config.toml
num_attention_heads = 3
head_dim = 128
positions = "rope"
tie_word_embeddings = false
init_std_o = 0.0
schedule = "wsd"
Each number is 128 + 32 x the weight over its row's rms, rounded and kept within 0 to 255. Layers, rows and columns count from 0. The size above them is the row's rms in percent of the matrix's.

# layer 7 MLP up, 1024x256, rms 0.0725, rows 961-974, columns 0-255
size [ 94  95  99  96 104 110  85 110  92  94 101 105  99 101]
[[131 134 171 112 139 168 184  65  78 126  83 138 119  90 139 130 222 171 105 130 210  60 105 182 180 128 160 153 167 135  96 114 155 168 107  96 138 154 112 136 144 144 130 122 129 168  53 102 128 131 114 115  84 111 105 109  84  97 137 139 154 164 152 139 100 115 150 154  93 190 183 127  80 138 162 148 153 148 148 125 149 159 168 100 130 170 127 151 165 143  45 118  97 127 119 143  93 167 107 146 103  62 127 172 164 149 154 134 151 137  99 124 178 161 137 134 176  81 161 159 182 147 107 120 113 139 104 119  61  88 120 147  65 138 167 127 133  88 141 163 119  53 130 127 115  75 118 121 157 112 151 133 108 156 133 103  89 115  81 133  99 171 179 148  85 137 118  98 113 120 113 127 113 157 110 147 130 165 111  99  81 138 121 163  96  94 158 152 102 135 164 119 139 135 196  84 155 106 161 184  77 127  86 121 107 155 180 185  73 124  98 150 130  71 101 164 100 111 188  87 133 201 172 158 138 101 113 146  81 152 114 171  89  98 143 143 121 136 148 131 136 137 132  95  68 108 156 142 169 103  56 142 152 116 121 170]
 [128 153 123  60 148 120 125 129 124  43  74 125 149 101 172 172  75 119  44  82  98 126 145 102 167 129 124 104 108 112 131 167 116  93  61 109 134  93 114 153  76 113 148 152 173 140 135  72  86  69 189 106 123  98 133 141 144 160 151 108 140 102 170 138 137 110  93 146 131 107 126 123 100  98 166 133 141 116 182 155  99 139 152 177 179 156  81  80 135 139 135  83 101 116 110 169 137 105  60 120  89 165 122 133 131 169 123 136  80 132  97 156  91 154 100 108 123 162 119 128 199 161 130 119 137 189 114 168 174 124 101 129 157 102 157 130 166 145 140  81 124 116  95 107 163 130 176 153 147 143  82 128 126  89 152 175 110 125  89  66 156 130  99 132 209 153 148  95  90 107 157 147 167 113 153 133 104  96 133 107 137  84 147 123 157 131 197 139 196 103 142  97 119 108 114 170 145  83 119 135 115 127  63 102 122 157 194 108  78  79 122 175 158 129 101 201 124 132 132 162 125 126 140 183 140 104 160  97 163 123 172  68 109  85 150 177 138 153  99 142 166 144 143 118 136 144 190 176 175 147  51 110 165 159  79 148]
 [148  82 134 116 123  33 102 195 103  96 109 103 115 124  95 109 167 109 136 172  60 141  86 120 196 120 140 175 141 127 197 113 105 108 101  98 161 110 168  96 139 196  84  70  92 101 122 147 109 122 109  82 131  87  84 128  86  71 111 138 173 135 141 122 119 123 124  67 129 167 160  88 111 166 102 148 150 175 167 112 107 118 125  83 150 104 137 104 118 205 126 102 157 153 136 103 173 157  18 138 166 126 137  83 163 120 105 153 116 133 111 167 128  86 145 136 139  94 182 146 143 157 111 152 132 127 125 196 127 110 143 133 127 115 131 111 190 117 155 166 123 143 131 151 116 107 103 131 154 149 110 110 161 105  89 136 127  85 106 157 110 138  98  96 131 187 111 100 112 112 198 100 111 154 131  72 126 163 119 107 129 110 147 124 113 135 155 129  70  38 112 114 198 174 110 137 150 112  82 169 173 185  49 185 129 139 107 125 155 171 123 109 133 158  87 136 113 102 119  99 125  92 116 123 139  94  93 105 140 123 133 105  91 115 140 117  72 104 127 133  80 131 101  96 115 183 183 158 219  90 151 126  85 100 112 151]
 [132 158 128 195 104 133 138 171  88 136 128 158 158 144 105 155 129 169 119 143 107  75 141 119  91  59 148 132 110  99 121 180 128 144 107 135 122 145 140 101 131 170  80 135  81 182  88 143  92 119 158 154 165 112 118 136 233 120 159 149 115 163 114 126 178 112 120 170 117  84 102 118  86 118 147 144 119 121 129 111 124 128 139  79 184 142 121 108 113 155  81  98 127 144 107 128  89 140 139 107 110 190 150 183 165 121 118 197 158 172  65 128 142 162 163 147 125 146 160  98 107 107 124 184 151 134 165 106 114  90 158 145  49  83 198 142  89 135 122 119 135 111 132 151 164 102 146 108 145 113 140 126 119 147 143 187 186 121  94 150 168 133 127 126 120 133 133 109 122  90 167 153 138 117 112 115 147 118 129 177 102 120 152 159 196  87 135 131 145 145 186 113  93  75  63 155 174 102 112  98  91 175  89 110 153 126 123 145 181 121 106 140 146 129  96 106  87 109 162  89 171  80 159 153 170  89 128  73 194  99  83 110 196 163 154  86  78 111  98 198  95  75  82 213 184 121 114 169  86 128 109 136 146 196 105 115]
 [118 179 142 109 144 166 162 160 141 158  88 107 211  85 164 142 172 137  78 139 136  60 108 147 130 117  67 119 115  98 131 153 125 155 135  96 141 100 137 158 118 177 133 101 109 143 133 128  90 128 165 125 170 129 142 130 113 142 112 163 209 144 112 104 121 138 143 112  82 148 154 110 163 185 171 163 116  98  91 110 142 105 149  96 156 136 102 131 105 206 139 104  58 129 166 119 116 166  96 113 107 173 112 110  88 152 126  77 114  65 136 153 140 111 158 163 119  86 132 109  99 129 107 144 127 183 123  81 162 125  43 107 173 139 172 136 122 114 114 126 175 129 130 136 111 140  93  94 116 143 106  99  61 108  98 130 178 108 160  85 132 101 121 175 128  90 118 123 134 167  83 112 159 145 137 128 132  95 117 105 183  93 119 136 100 184 124 185  74 173 155 155 105 124  80 153 142  75 125  94 122 131 116 138 100 176 125 139  40 131  46  87 160  90  78  90 137 136 153 139 110 180 139 115 174 143 136 131 163 122 126 187 164 181 175 165 129  98 110 177 116  35 129  85  67 119 117 181  80 143 165 152 104  98  65 123]
 [137 114 172  98 135 157 154 136 161 114 179 118 161 142 185 209 168 118 149 111  77 107  97 126 150 134  86 149 114 143  76 163 133 130 153 182 140 130 139 160 151 132 134  75 136 127 104  85 161 122  56 105 137 133 156 116 128 131  98  92 145 128 101 110  72 142 145 171 117 178  91 131 175 121 193 129 122 118 118 145 164  95 124 125 116  54 147 167 124  92 126 143 139 174 115 132 115 131  46  70 133 133 107 105 201 134 143 154 146 124 105 103  99 108  92  76 171 136 138 103 166 130 143 105  85 173  95 113  79 166  88 138 154 191  95 137 130  82  80 135  68 144 133 106 117 152 167 163 139 135 165  98 104 146 133 131 100  88 138 132  93 197 127  83 151 142 120  43 188 100 154 107 147 127 102 162 109 135 108 126 141  81 137 113  88 102 138 130 140  91 113 128  92 192 135 126 107 149  58 150 170 130  73 125 141 120 146 171 159 113 135 150  92 152 133 129 103 109 114 168 121 107 130 133 195 149 182 144 112 135 123  98 201 130 125 182 162 117 159 133 116 131 209 128 198 249 147 123  92 178 108  71 143 160 137 105]
 [ 88  63 101 135 145 113 181  98 118 123  77 139 123 147 131 148 141 101 102 115 193  76 151  92 126 140 165 107 113 128 130 126 120  99 148 137 187 153 150 112 104 140 159 102 115 128 196 131 113 129 107 104 180  72 143 103 145  66 169 104 131 101 166 170 139 125 160 174  92 165 168 117  81 128 155 142 116 154 150 150 136 106 152 184 127 167  62 117 128 149 145  95 185 144  88 123 152 102 154 136 101 130 120 129 150 132 140 106 139 134 125 187 130  93 111 153 169  61 109 163 129 145 122 185 128 148 127 130 107 118  74 103  95  97 155 142 123  93 211 137  91 107 131 134 102 100 132 129 182 129 209 179 156 111  94  97  73  80 102  76 133 164 121 136  99 148  72  88 169  85 141 146 176 159 134 222 148 138 137  90 119 117 105 191 149  69  95 123 125 119 133  75 115 168 185 101 165  79 121 103  96 156  61 102  96 106 170 135 128 135  55 115 134 139 209 178 140 153  99 111 115 108 157 123  97 115 174 158 112 168 149 148  90 150 139 121 109 148 172 162 168  94  96 141 112 160 178 192 107 168 140 123 101  93  79 169]
 [144  49 171 117 168 164 159 107 106 129 129 100 105 160  86 156 165 101 150 206 175 114 103 133 136 127 160 121 155 135 106 125 132 164 127 106  78 151  89  97 158 130 163 152 151 182 134 152 136  79 129 163 143  82 184 137 126 130 109 138  96 155 162 120 156 144 159  88 157 133 115  53 152 109 133 178  99 116 123  99 107 165 135 144  94 122  54 115 147 136  52 145 112 171 180 111  85 137 156  92 151  73 106 129 135 114  82  93  94 128  67 192 148 191 126 164 142 154 170 111 142 177 155 140 129 161 135  80  83 147 108 185 123 115 154  32 169 119 134 170 159  95 170 149 149 175 121 181 131 133 175 161 141 113  88 151 161  92  58 157 149 112 120 156 110 110 101 140 122 142 156  98 148 142 140 153  85 106 129 149 145 107 135 164 166 152 143 182 125 143 163 129 125  98 120 131 104 137 115  87 152 142 130 141 160 137 159 157 119 148 149 175 144  92 123  37 141  92  66 142 124 110 148 130 181 118 144 122 170 204 117  69 149  93 141 162 104 103 129 181 124 117 155 200 163 151  95 104 194 168 156 129 121 152  88 183]
 [180 121 101 111 103 136 104 119  89 161 127 132  74  70 166 207  63  98 136 117 138 102  94 136 127 157 179 194 142 165  90 123 142 101 148 178 129 129 159 142 118 167 178 110 132 151 108 153 118 130 112  99 152 121 136 121 132 126 162 229 111 130 157 126  43 104 112 170  98 167 103 135 100 132 134 184 106  94 156  94 167 156 134 105 120  89 122 162 140  98 127  79 118  90 165 116 149 187 167  72 124 175  77 113  98 150 125  73  78 150 155 103 106 134  76 105 141 159 149  87  91 143  87 125 117 129 164  20 100 104 143 170 159 175 151  86 133 100 133  95 159 138 113 126  90  93 129 134 116  97  99 103  93 177 137 124 116 159  68 147 147  90  71  86 140 107 105  91 100 106  94  96 185 144 161 145 124  49 126 148 196 136  52 102 119  87 130 178 126 123 148  89 136 141  99 142 143 125  73 157 201 139 113 144 145 125 135 127 132 115  96 124 131 146 101 148  87 130 105 138 143 100  73 137 108 125 151 135 117 130 169 134 121 110 135 124  81 107 209 168 135 140 189 129  99 128 199 150 136 103 130 163  94 145  99  90]
 [136  94 128 135 177 147 190 147  69 112 142 135 100  54 148 124  88  90  76 114 130 120  75 210 177 119 146 113 179 156  93  97 151 129 134  68 174 137 218  80 102  94 151  66  93 124 114 106  86 138 112 134 158 132  90 148 127  98 147 181 192 152 129 160  68 111  88 133 143 108 118 169 145 209 100 117 125  74 123 167 228 149 125 160 187 103  90 157 166  68 176 125 117 101  87 109 134  91 118  88 138 153 170 124 135 101 146 131 105 111 163 116 153 157 174 122 149 107 137 127 112 138 105 139 116 143  73 154 194  96 164  73 137 140 135 131 144 123  73 173 154 119 112 126 144 161 176 124 166 142  59 138 160 108  78 162 134 120  93 166  89 137 146 125 131 180 134 105 151 116 150 121 127 118 154 127 131 121 123 138 177 125 136  87 118 162  85  86  95  97  86 144 131 175 115 118 146 117 150  51  86 142 121 153 151 203 199 148 151 127 154  91  66 127 120 155 142 162 134 160 118 136 129 153 136 130 135 129  97 140 172 110  71 110  76 166  93  96 127 164  93  89 132 124 118 117 137 126 140 125  57 103 109 121 130 119]
 [103 113 142 109  93  64 133  97 163 137  83  28  85 122 168  99 143 114 123 143  79 143 125 157 183  77 109 176 139 148 158 174 114 161 156 118 162 114 144 155 116 170  84 114 126 151  72 118 140 140 161  91  93 130  70 133 160 108 149 138 132 127 129 146  93  78 119 132 106 119 196 105 102 174 166 140 130 159 183 127 123 123 179 106 128  82  45 140 154 106 106  75 175 211 133 109 128 117 157 117  93 199 131 114 122 116 171 166 117  76 141 131 186 115 101  95 122 109 166 163 170 213  47 103 144  91 172 121  97 127 100  65 189 157  94 143 112 164 110 137 137 112 134  82 113 125 124 108 172 175 127 131 157 158 102  87 105  94  97 124 120 163  98 139 124  65  72 140 127 100 154 212 114 115 126  72 145  95 115 117 152 119 137 128 115 165 196 161 125 105 130 110 107 146 168 157 128 115 112 151 116 147  91 142 180 122 180 134 137 149 164 140 133 130 187 147 104 153 133 161 162 120 117 195 131 117 150 165 119 108 105 117 179 105 133 144 116 100 121 129 115  99 196 145  86 111 138 169 178 120  85 101 123 152  63 134]
 [164 156 134 143 153 123 128 177 153  64  42 159 102  77 174  95 142 139  82 165 125 115 101 133 112  74 146  80 167 139 106 147 119 160  88 114 123 170 186 152 113 158 172 120 104 105  93 137 177 151 140 115 152 130 137  86 188 133 137 164 207 199 118 152 130 110 157 103 105 140 139 145 168 196 149 170  72 146 204 155 101  86 147  58 137 107 142  80  96 105 110  78 192 217  85 132 201 122  82  97 101 158  92 115 123  95  84  98 153 161 113 106 139 135 123 141 126 111 158 162  69 161 118  73 123 121 103  86 138 183 162 130 147 162 169 140 120 119  99 126 156 141 167 149 180 109  81 157 123  93  64 107 191  71 137 114 108 137 135 125 135 150 135 132 139 106  95 127 172 102 131 123 105 140  90 147 126 138 156 106 154 116  72  64 116 139 157 110 126 130  89 137 161  49 136 145 140 114 128 116 158 214  98  98 102 165 115 137 127 136 122 138 179 155 172 167 106 141 132 157 131 142 126 140 139 126 158 140 186 136 139 116 141 115  89 122 107 113 203 162 162 127 101 112 122  79 116 168 123 157 110  75 149 137 114 139]
 [126 111 160 116 164 171 132 174 116 173 146  76 116  98 125 126 142 143 155 158 154 122 126 144 127  97  67 111 182 156  91 124 186 119  52 135 177  73  84 133 160 102 104  83 110  75  78 115 142  80 113 114 150 151 138 148 134 113 158 134 153 136  79 141 101 196 123 139  99 138 152 160 176  55 184 148  70  90 163 139 136  85 107 179 134 128  99 143 121  73 121 144 118 143 158 186 101 127 109 140  80  82 128 104 164 148 149  80 124 136 129 128 164 135  83 114 148  95 158  89 159 166 106 105 123 118 131  63 165 111 171 103 168 100 125 142 149 130  97 146 140  73 125 157 105 173 128 165 190 106 159  98 181  87  89 102 118 103 167  85 123 162  81 140 122 111 115  97 170 119 122  89 150 156 136 154 120  96 129  99 135  86 154  84 146 129 195 134 100 105 130 176 121 118 134 207 204 140 101 173 193 131 145 114 110 158 124 112 159  71 131 109 132 149  61 205 178 110  78 184  91 192 101 156 120 105 133 153 120 123 111 108 101 198 112 119 177 126 111 160 112 114 125 127 102  94 205 129 104 124 100 127 137 156 117 168]
 [162 118 205 117 147 133 182 136 116 155 138 112  84 116  60  90 162 145 146 130 179 138  93 141 106  71 115  85 175 193 125 124  59  92 134 139 184 115 120 169  73 183 123 131 152 128 189  84 157 126  63 127 125 183 141 141  70 139 184 107  94 134 142 151 125 163 136  84 159 124 131 210  84 213 109 107 135 206 121  96 150 125 122 104 160 113 179 137 111 130 165 120 120 108  90 137  98 192 105 139 115  93  86  83  85 114 112 146 146 138 117 126 169 152 165 116 151  60 160 104 119 150 136 115 136 128 144 136 159 112 111 158 103 154 172 171 191 135 122 110  71 105 136  92 113 133 152  69 135 128 155 131 102  85 136 150 118 145  74  71 140 100  88 133 123  96  72  66  90 127 169  98 127 133  72 114 176 128 148 153 152 138 119 173 115  91 113 112 114 144 123 146 105 114 137 158  62 140  95 185 171 184  74 152 141 139 153 140 159 140  96 160 131 206 149  72 177 152 154 112 100 156 196 105 115 117 113 131 163 155 119 120 108 164 135 118  93 105 153 139 178 120 110 183 105 113 107 153 129  94 116 110  89 115 120 131]]
# layer 7 MLP down (transposed), 1024x256, rms 0.0652, rows 961-973, columns 0-255
size [ 90  95 100  95 104 109  83 107  93  95 102 104 100]
[[139 200  96 127 150  99 149 140 126 164  68  77 179 113 137 139 155 142 158 145 135 153 182 116 117  79  59 100 149  57 148 132 135 158  91  89  77 149  91 126 157  88 158 149  82 133  57 105 141 130 149  67 179 162 148 111 119 113 127 111 122  91 131 127 120 117 191 128  97 121  95 117 146 128 128 125 194 149 144  68 153 149  58 195 162 139 126 147 139 115  91 164 106 172 115 129  62 103 123  37 162  78 147 161 117 101 146 128 177 123  87 182 137 155 132 109 116  75 135 173  90 116 160 193 107 132 157 132 110 134 126 164  80 102 189 128 137 156 181  80 161 154 122 123  79 133 119 116 117 166 143  97 135 201 127 112 144 174 172 149  87 153 117 138 143 136 152 112 110  86 137 117 158 145 122 176 142 141 103 126  92 159 114 123  47  89 128 146 125 130 157 112  35 115  84  91 113 161 138 159 191 153 126 116  90 105 136 141 121 141 113 100 116 136 121 151 145 123 125 133 183 177 141 169 118 193 123 125 126  95 113 111 183 108 109 104 140 161 108 119 123 116 117 130 167 159 145  88  90  27 126 121 146 110 162 183]
 [182 128 133 136 121 150  90 140 143 101 135 144 113 154 136 155  94 138 134 137 134 193 136  61  85 130 159  85 142 144 101 130 140 169 126 151 124 223 112 143 162 104  82 182 129  99  91 114  52 125 131 139 105  68 130 154 129  75 148 104 109 121 126 128 125 216 154 165 157 114 154 119 139  90 164 100 142 149 161 106  62 175 117 153 141 151 174  71 127 152 178  85  79  94 107 119  83  77 150 152 179 151 212 169  88 159 124 122 136 146 192 115 117 106 123  95 175 161  96 168 178  95 168 104 107  85 148  99 123 161  53 122 192 123 119 139 184 188 123 126 113  97  79 138 136 121 168 134  90 100 129 146 122 137 126 142 128 182 107 146 121 103  85 166  89  70 160 133 136 172 131 126 123 124 137 184 141 152 157  69 108 136 101 156 120 129 118 184  96 153 177 104  89  53 118  76  95 122 217 114 203 105 106 124 170 106 143 100 164 111 102 130 164 141 140 102 114  87 103 152 157 127 105 156  87  99  98 102 128 108 122 152 136  98 148 143 104 168 160 133 183  94 107 122 151 112 117 143 119 105  91  90 158 123  89 121]
 [ 70 157 151 133 118 130 112 126 122 127 136  76 130 141  55  97  77  76 143 134 132 132 111  89 151 116 149 190 117 139 120 142 143 165 159 133 140 195 143 131 189 144 154 135  90  80 128 166 153 174  91 150 148 121 138 137  86 144  65 117  83 150 160 149  96 146 165  79  76 187 127 124 117 153 120 144 137 136 152 144 110 105 146 165  96  71 102  99  99 171  96  90 130  81  86 155 157 129  90 121 163 120 134 162 161 158 165 165 152  97 117 157 174 141 129 152 126  94  56 145 155 153 199  99  80  51 124 154 121 179  93 148 135 100 165  62 113 160 160 121 142 188 131 143  99 113 124  89  84 109  85 141 113 146 120 138  91 132 133 138 107  87 121 124  86 143 128  69 136 106  61  93  66 161 132 151 189 175 109 105 142  99 102 130 133 123 107 116 105  90 138 112 145 144  73  97 152 123 139 183 140  96 110 143 120  82  78  98  82 140 154 144 112 153 131 162 137 133 125 161 149 157 145  99  84  91 107 167 138 105  81  94 169 119 130  54 120 190 135 173  40 121 106 101 112 206 158  97 193  99 184 119 116 103 132 175]
 [122 101 158 131  99 169 136 159 124 118  85 136  97 153 123 138 140 118  74  93 109 138  90 113 139 172 141 123 112  92 129  94 156 182 102  92 123 108 131 182 121 117 116 118 186 115 112  98 119 161  96  71  85 158 141 143 146  97 163 130 153 149 122 205 156 175  82 137 107 153 130  81  95  99 162 164 170 119 143 217 169 156 133 126 140 106 185 140 201 112 158  99  66 108 143  69 140 171 157 127  86 158 143 122 117 135 125  78 140  96 154 105 138 128 137 123 149 117 177 177 116 152 132  79  93 104 143 132 125  73 195 122 159 159  73 114 199 143 161 139 141 160 119  79 115 119 155 114 149 178 118 103  95  71 139 151  87  79  99 141 169 112 165  89  86 136 108  87 134 101  94 127 106 129 130 101 141 157 177 173  87 135 148 114  50 127 203 100 136 117  94  90 148  90 120 147 161 116 140  91  96  79 142 125 104 145 117 135 116 128 100 115  85 112 148 132 107 132 118 170 139 185 123 141 131 163  77 239 109 160 127 149 134 142 173 164 136  96  85 123 130  72 158 209  85  86 129 159  94 176 129  91 146 146  95  57]
 [ 99  93  99 108  70 161  91 161 155 136 114 136 143 155 158 178 144 122 166 155 133 149  61 112 152  90 132 121 116 129 126 173 147  65 182 191 122  67 166 145 178 130 128 167 102  85 148 142 117 141  67 139  85 132 153 112 162 167  94 118 125 116 107  87 126 160 222 130 116 144 171 144 140 132 129 137 169 138 139 184 122  90 137 199 137 128  76 120 144 118 113 146 146 139 158  98  90 112 152  72 174 127  96 121 133 124 150 128 133  75 148  72  80  88 187  87 101 133 165 125 129 112 153 125 112 107 104 110 151 144 130 114 129 148 137 172  92  63 123 111 184 122 184 164  93 109  49 110 151 170 125 160  95 107 125 101 106 135 165  97 173 101 115 119 105 136  71 138  99 161 149  99 119 140 199 148 144  73 154 136 187  75 175  91 115  64 139 165 136  77 174 143 182 151 115 151 137 102 154 128 138 108 112 120 130 199  93 128 139 101 112 113 107 100 124 193 159 150 133  87 174 133  81 146 197 161 165 179 120 169  82 116 166 124 125 110 143  90  68 167  92  83 184 135 155 121  72 154 130  88 162 128 139 152 125 151]
 [116 136 135 116 155  92  78 203  80  77 123 129 139 206 118 148 123 123 102  97 109 145  76 226 142 159 124 149  89 111 175 134 139 114 119 134 133 156 183 115  96 109  81 165 149  99 123 154 136 134 147 134 100 141  78 134 110 134 152 117 148 191 152 112 152 154  94 124 144 146 112 177 150 100 113 121  74  70 148 154  88 121  66 147 147  96 169 117 152 116 120 194 117 185 109  83  70 148 113 103  99 121 137 108  71 110 100 121  60 100  85 102  87 119  84 132 120 113 162 141  84  90 131 131 113 156 133  74  84 117 164 136 106 166 114 108 131  93  90 160 175 107 165  74 133 193 103  82 106 137  95 185 174 116 185 100 104 101  93  87 115 127  95 125 126 194 143  82  78 200 166 101 179 160 128 107 108  85 105 124 127 133 143 101 120 172 127 158 185  92 150 140  51 130  96 160 172  87  98 136 154 157 131 111 137 135 145 151  75 184  73 115  79 108 160 174 115 143  83 134 132 119 146 118 108 138 141 162 144 157  73 139 118 160 137  89 174 109  72  99 130 167 177 135 130 131 149  99 129 102 153 137 183 120 106 155]
 [121 101 127 119 114 162  64 144 118  96 115 150  89 190 103  92  81 114 150 176 158 154 118 106 135 129 111  96 133 126 150 148  61  85  64 161 156 130 133 131 103 140 102 129 205 111  92  70  83 166 156 124 147 171 145 120 111 176 131 126 121 171 120 120 166  88 107 127 121 113 125  90  71 141  76 148 136  92  82 164 128 107 192 108 143 102 159 154 156  81 145 123  72  87 128 147  55 112 106 173 133 145  95 148  62 114 111 142 107 108  91 100 100 116 138 119 126 135  69 157  96 100 144  66 109 159 193 170 150 103 155 160 186 129 104  96 141 160 153 122 164 123 142 176 168 126 184 134 132 110 135  65 107 130  97 162 135  84 143 141 156 129 154  86 128 112 126 175 142 103 156 123  52  95 101  45 146 139 122 106 129 130 154 131 101 162 106 108 114 102 118 102  82 158 119 111 200 161 146 137 111 111  79 124  86 192 162 178  99 121 142 230  75 117 140 104 101 134 105 176 126  87 117 168 122 139 146 147 181 117  71 114 163 101 137 139 195 165 140  61 168 106 152 145 111 138 145  89 135 183 140 129 166 107 130  92]
 [219 171 125 152 122  95 167  78 134  89 131 103 137 181  76 153 116 126  96 141 161 131 178 154 138 169 134 140 195 125 125 183 121  83 120  79 126 139 156 108 195 129 128 159 150 141  99 158 149 113 141 176  70 104 172 124 181 180 162 166 131 184 148  50 126 165 135 103 133 193  94 151 179 155 123  77  95 191  97 108 124  96 182 159 119 111  98  87 131  82 107 111 164 145 164 113  96 121 109 183 138  98  99 141 137 161 137 110 128 116 141 131 102 196 132 116 172 109 100 175  63 165 159 138  82 145 106 160 152 135 104 159 139 149 122 147 138 144  67 123 110  98 132 133 174 174 109 121 140 184 121 141 108 160 137 165  66 114 130 136 125 139  95 113 134 138 115 157 124  72 151 138 146 150 168 124 103 118  74 151 186 147 185  53 182 150 149 137 122 128  77 127  80 154 129 158  99  85 143 159 176 123 134 101 133 170 155 156  81 186 135 119 155 134 101  98 161 174 171 133 173 158 116 102  92 140 133  97 103 152 123 135 116 104 156 141 100 115 122 103  79 115 122  87 114 123 119 207 205 156 149 183 184 135 120 115]
 [119 128 140 119 102 135 162 115 113 139 178 139 159 154 131 111 109  95 149 135  98  85 169  89 150  72  84 152 117 135 161  71 109 176 124 187 138  83 151 104 119 136 130 125 128 107 149 167 158 125 138 130 148 127 120 116 138 167 133 111 106 100 140  95  90 132 188 125  81 115 100 157 130 136 117 131 171 170 129 142 105 127 124 162 153  82 132 170 145 174 104  98 127 142 124  97 195  95 154 118 129  96 180 169 101 142  51 149 165 173 100 117 102 135 154 173 170 157  87 168 165 143 120  95 173 127 205 151 147  85  46 136  97 190 122 127 193 119 104 143 153 101 155 189 107 140 170 110  51 156 134 130  79  87 109 116 128 147 132 131 194  92 130 110 144 113 110 153 107 129  89  99  88 128 196  90 147 126 148 113 114  97  41 164 116 116 147 135 126 136 141 126 175 102  92 125 101  91  97 167  94 155 135 122 141 183 116 207  56 157 101 133 125 165 155  60 155  99  94 119  74 158 113 130  99 109  97  93 157 127 122 132 155  54 146 154 105 150  51 168 173 116 121 120 148  64  48 106 130  96 116 104  73 145 149 165]
 [103 159 154 128 138  93 137 109 121 178  97 127 120 123 102 133  90 157 125 121 162  92 174 120 168  60 180 121 185 165 121  96 164 132 116 148 133 159 128 138  60 129 104  77 168 111 129 151 123 142  60 138  70 129 105 134  83  92  43 117 129  84 126  86 150  93 132 191 147  87 147 137 113  74  83 147 138 128 168 178 160  95 112  74 137 159 101  82 150  82 126 137 127 112 100 163 175 138 154 115 220 125 118  81 112  62 149 192 163  96 163 112 123 139 140 152 179 109  78 119  63 116 110 174 105 115  95 151  97 169 137 137 105 115 171 114 110 170 118 118 134 160  95 167 165 152 105 120 132 124 123 121 134 155 132 161 128 129  88 103 133 137 137 150 121  54  79 155 127  87 135 105 102 118 139 122 127 194  93 105 136 239 127 109  94 108 189 116 140 100 125 173 152 118 100 109 150 100 157  70  91 183 142 174  96 127 156 121 138 160 133  99  98 125 124 148 114 163 161  90 202 137  96 140 116 108 157 144 153 138 105 170 132  63 106 126  59 119 126 132 170 103  87 162 118  64 141  88 126  94 111 162 143 140 200 111]
 [177 137 132  99  87  68 126 102  83 182 117 117 137 129 175 125 134  86 151 191 146 103 136 119 123 106 130 139 133  96  99 198 126  97 136  96 118  88 136 109 181 182  75 103 113  82 160 135  51  63 131  69  89  98 162  78 173  79  81 146 135 179 124 136 145 157  81 138 130 129 180 109 125 139  92 161 115 166 129 147  68 134 117 139 114 141 161 149 111  92 112  90 123 165 163 139 131 138 102 131 140 145 180 150 130 137 106  99 153 132 112 146 123 150 124  70 120 142 216 151  74  94  96 135 152  84 137 134  93 101 129 147 111 154 128 108 134 103 100 119 133 205 128 114 129 121  64 136 133 136 148 162 142 127 164 172  77 129 114 136 142 115 167 117 157  96 123 139 124  64 129 144  78 146 148 144 116 150 133 165 156 135 154 141 138 149 141 108 132 114 139 182  66 141 143 149 142  75 134 199  91 114 154 184 135  90 152  62 158  81 177 110 116  81 125  99  55  80 151 137 192  57 147 105 137  88  88 122 123 112 117 119 108 135 178 164 113  11  96  52 105 142 165 147 153  91 109 151 134 115  96 125  93 178 118 114]
 [118 121 159  99 144 121 112 155  93 126 152 178 127 165 161  91 123  95 118 123  49 135 159 160 120 168 144 155 167 130 154  99 122 159 138 123 157 103 143  26  74 151 121 177 143 127 118 128 112 120 100 121 116  97 136 146 128 208  93 163 118 116 109 104  90 169 101 190 138  80 151 144 111 174 141 138  92 147 145 117 128 111 149  83 103 138 149 120 137 114 118  55 102 145 159 108  97 118 100 148 111  49 138 127 123 181  71 124  90 128 192 128  94 115 163 213 144 120 161 123 112  58 134 149 172 153 106 195 203 162 121 134 153 120 149 154 127  87  75 102 149 117 150 103  86  93 154 101 165  94  97  90 102 145 133 144 124 157 175 135 151 102 155  77 144 125 113 128 115 189 139 167 182 117 169 111  88 167 131 138 114 117 133 159 155 159 166 123 107 166  89 131  98  93  52 133 143  71 153 140 165 147 151  63 123 103 148 137 134 185  69  88 165 175 137 145 135 208 114  97 134 136 175 138 156 101 161 158 148 183 118 157 103 146 122 142  98 106 139 101 210  85 122 130 140  98  95  85 147 170 158 127 182 137  74 136]
 [ 95  92 116 164 122 170  93 124 143  71  61 141 154  40 152 110 138 140 133 127 119 120 153 138 148 135 133 106 155 135 136 115 134 124 128 149 121 133  32 164 140 159  99  88 151  85  84 112 129  57 132 122 148 119 136 106 148 146 197 142 188 106 137 140 139 201 149 109  43 110 147 128  92 155 113 121 140 109 165 123 198 134  81 129 150 140 157 115 115 184  54 154 124 165 173 183 105 112 150  79 157 131 153  95  83 108  85 123 134 155 160 125 130 107 110 128  77 157 133 108 140 113 152 166 154  54 118 108 138 142  91 141 177 134 154 164  82 137 138 188 172  91 164 113 105 167 144 140 144  83 132 142  60 115  88  61 160 115 153  93 103 143  64 110 134 131 122 131 111 109  73 129  64 116 128 173 157 143  78 103  86 137 117  96  95  78 183 148 177 105 117 122  90 151  76  86 116  88 116 151 136 113 152 155  71  81 118 157 164 149 128 119 172 112 155 148 113 132 157  90 124  53 101 184 107  98 174  99 127 147 142 105 118 141 187  49 163 115 123 115 164 131 120 120 101 149 181 157 133 119 126  72 137 121 167 130]]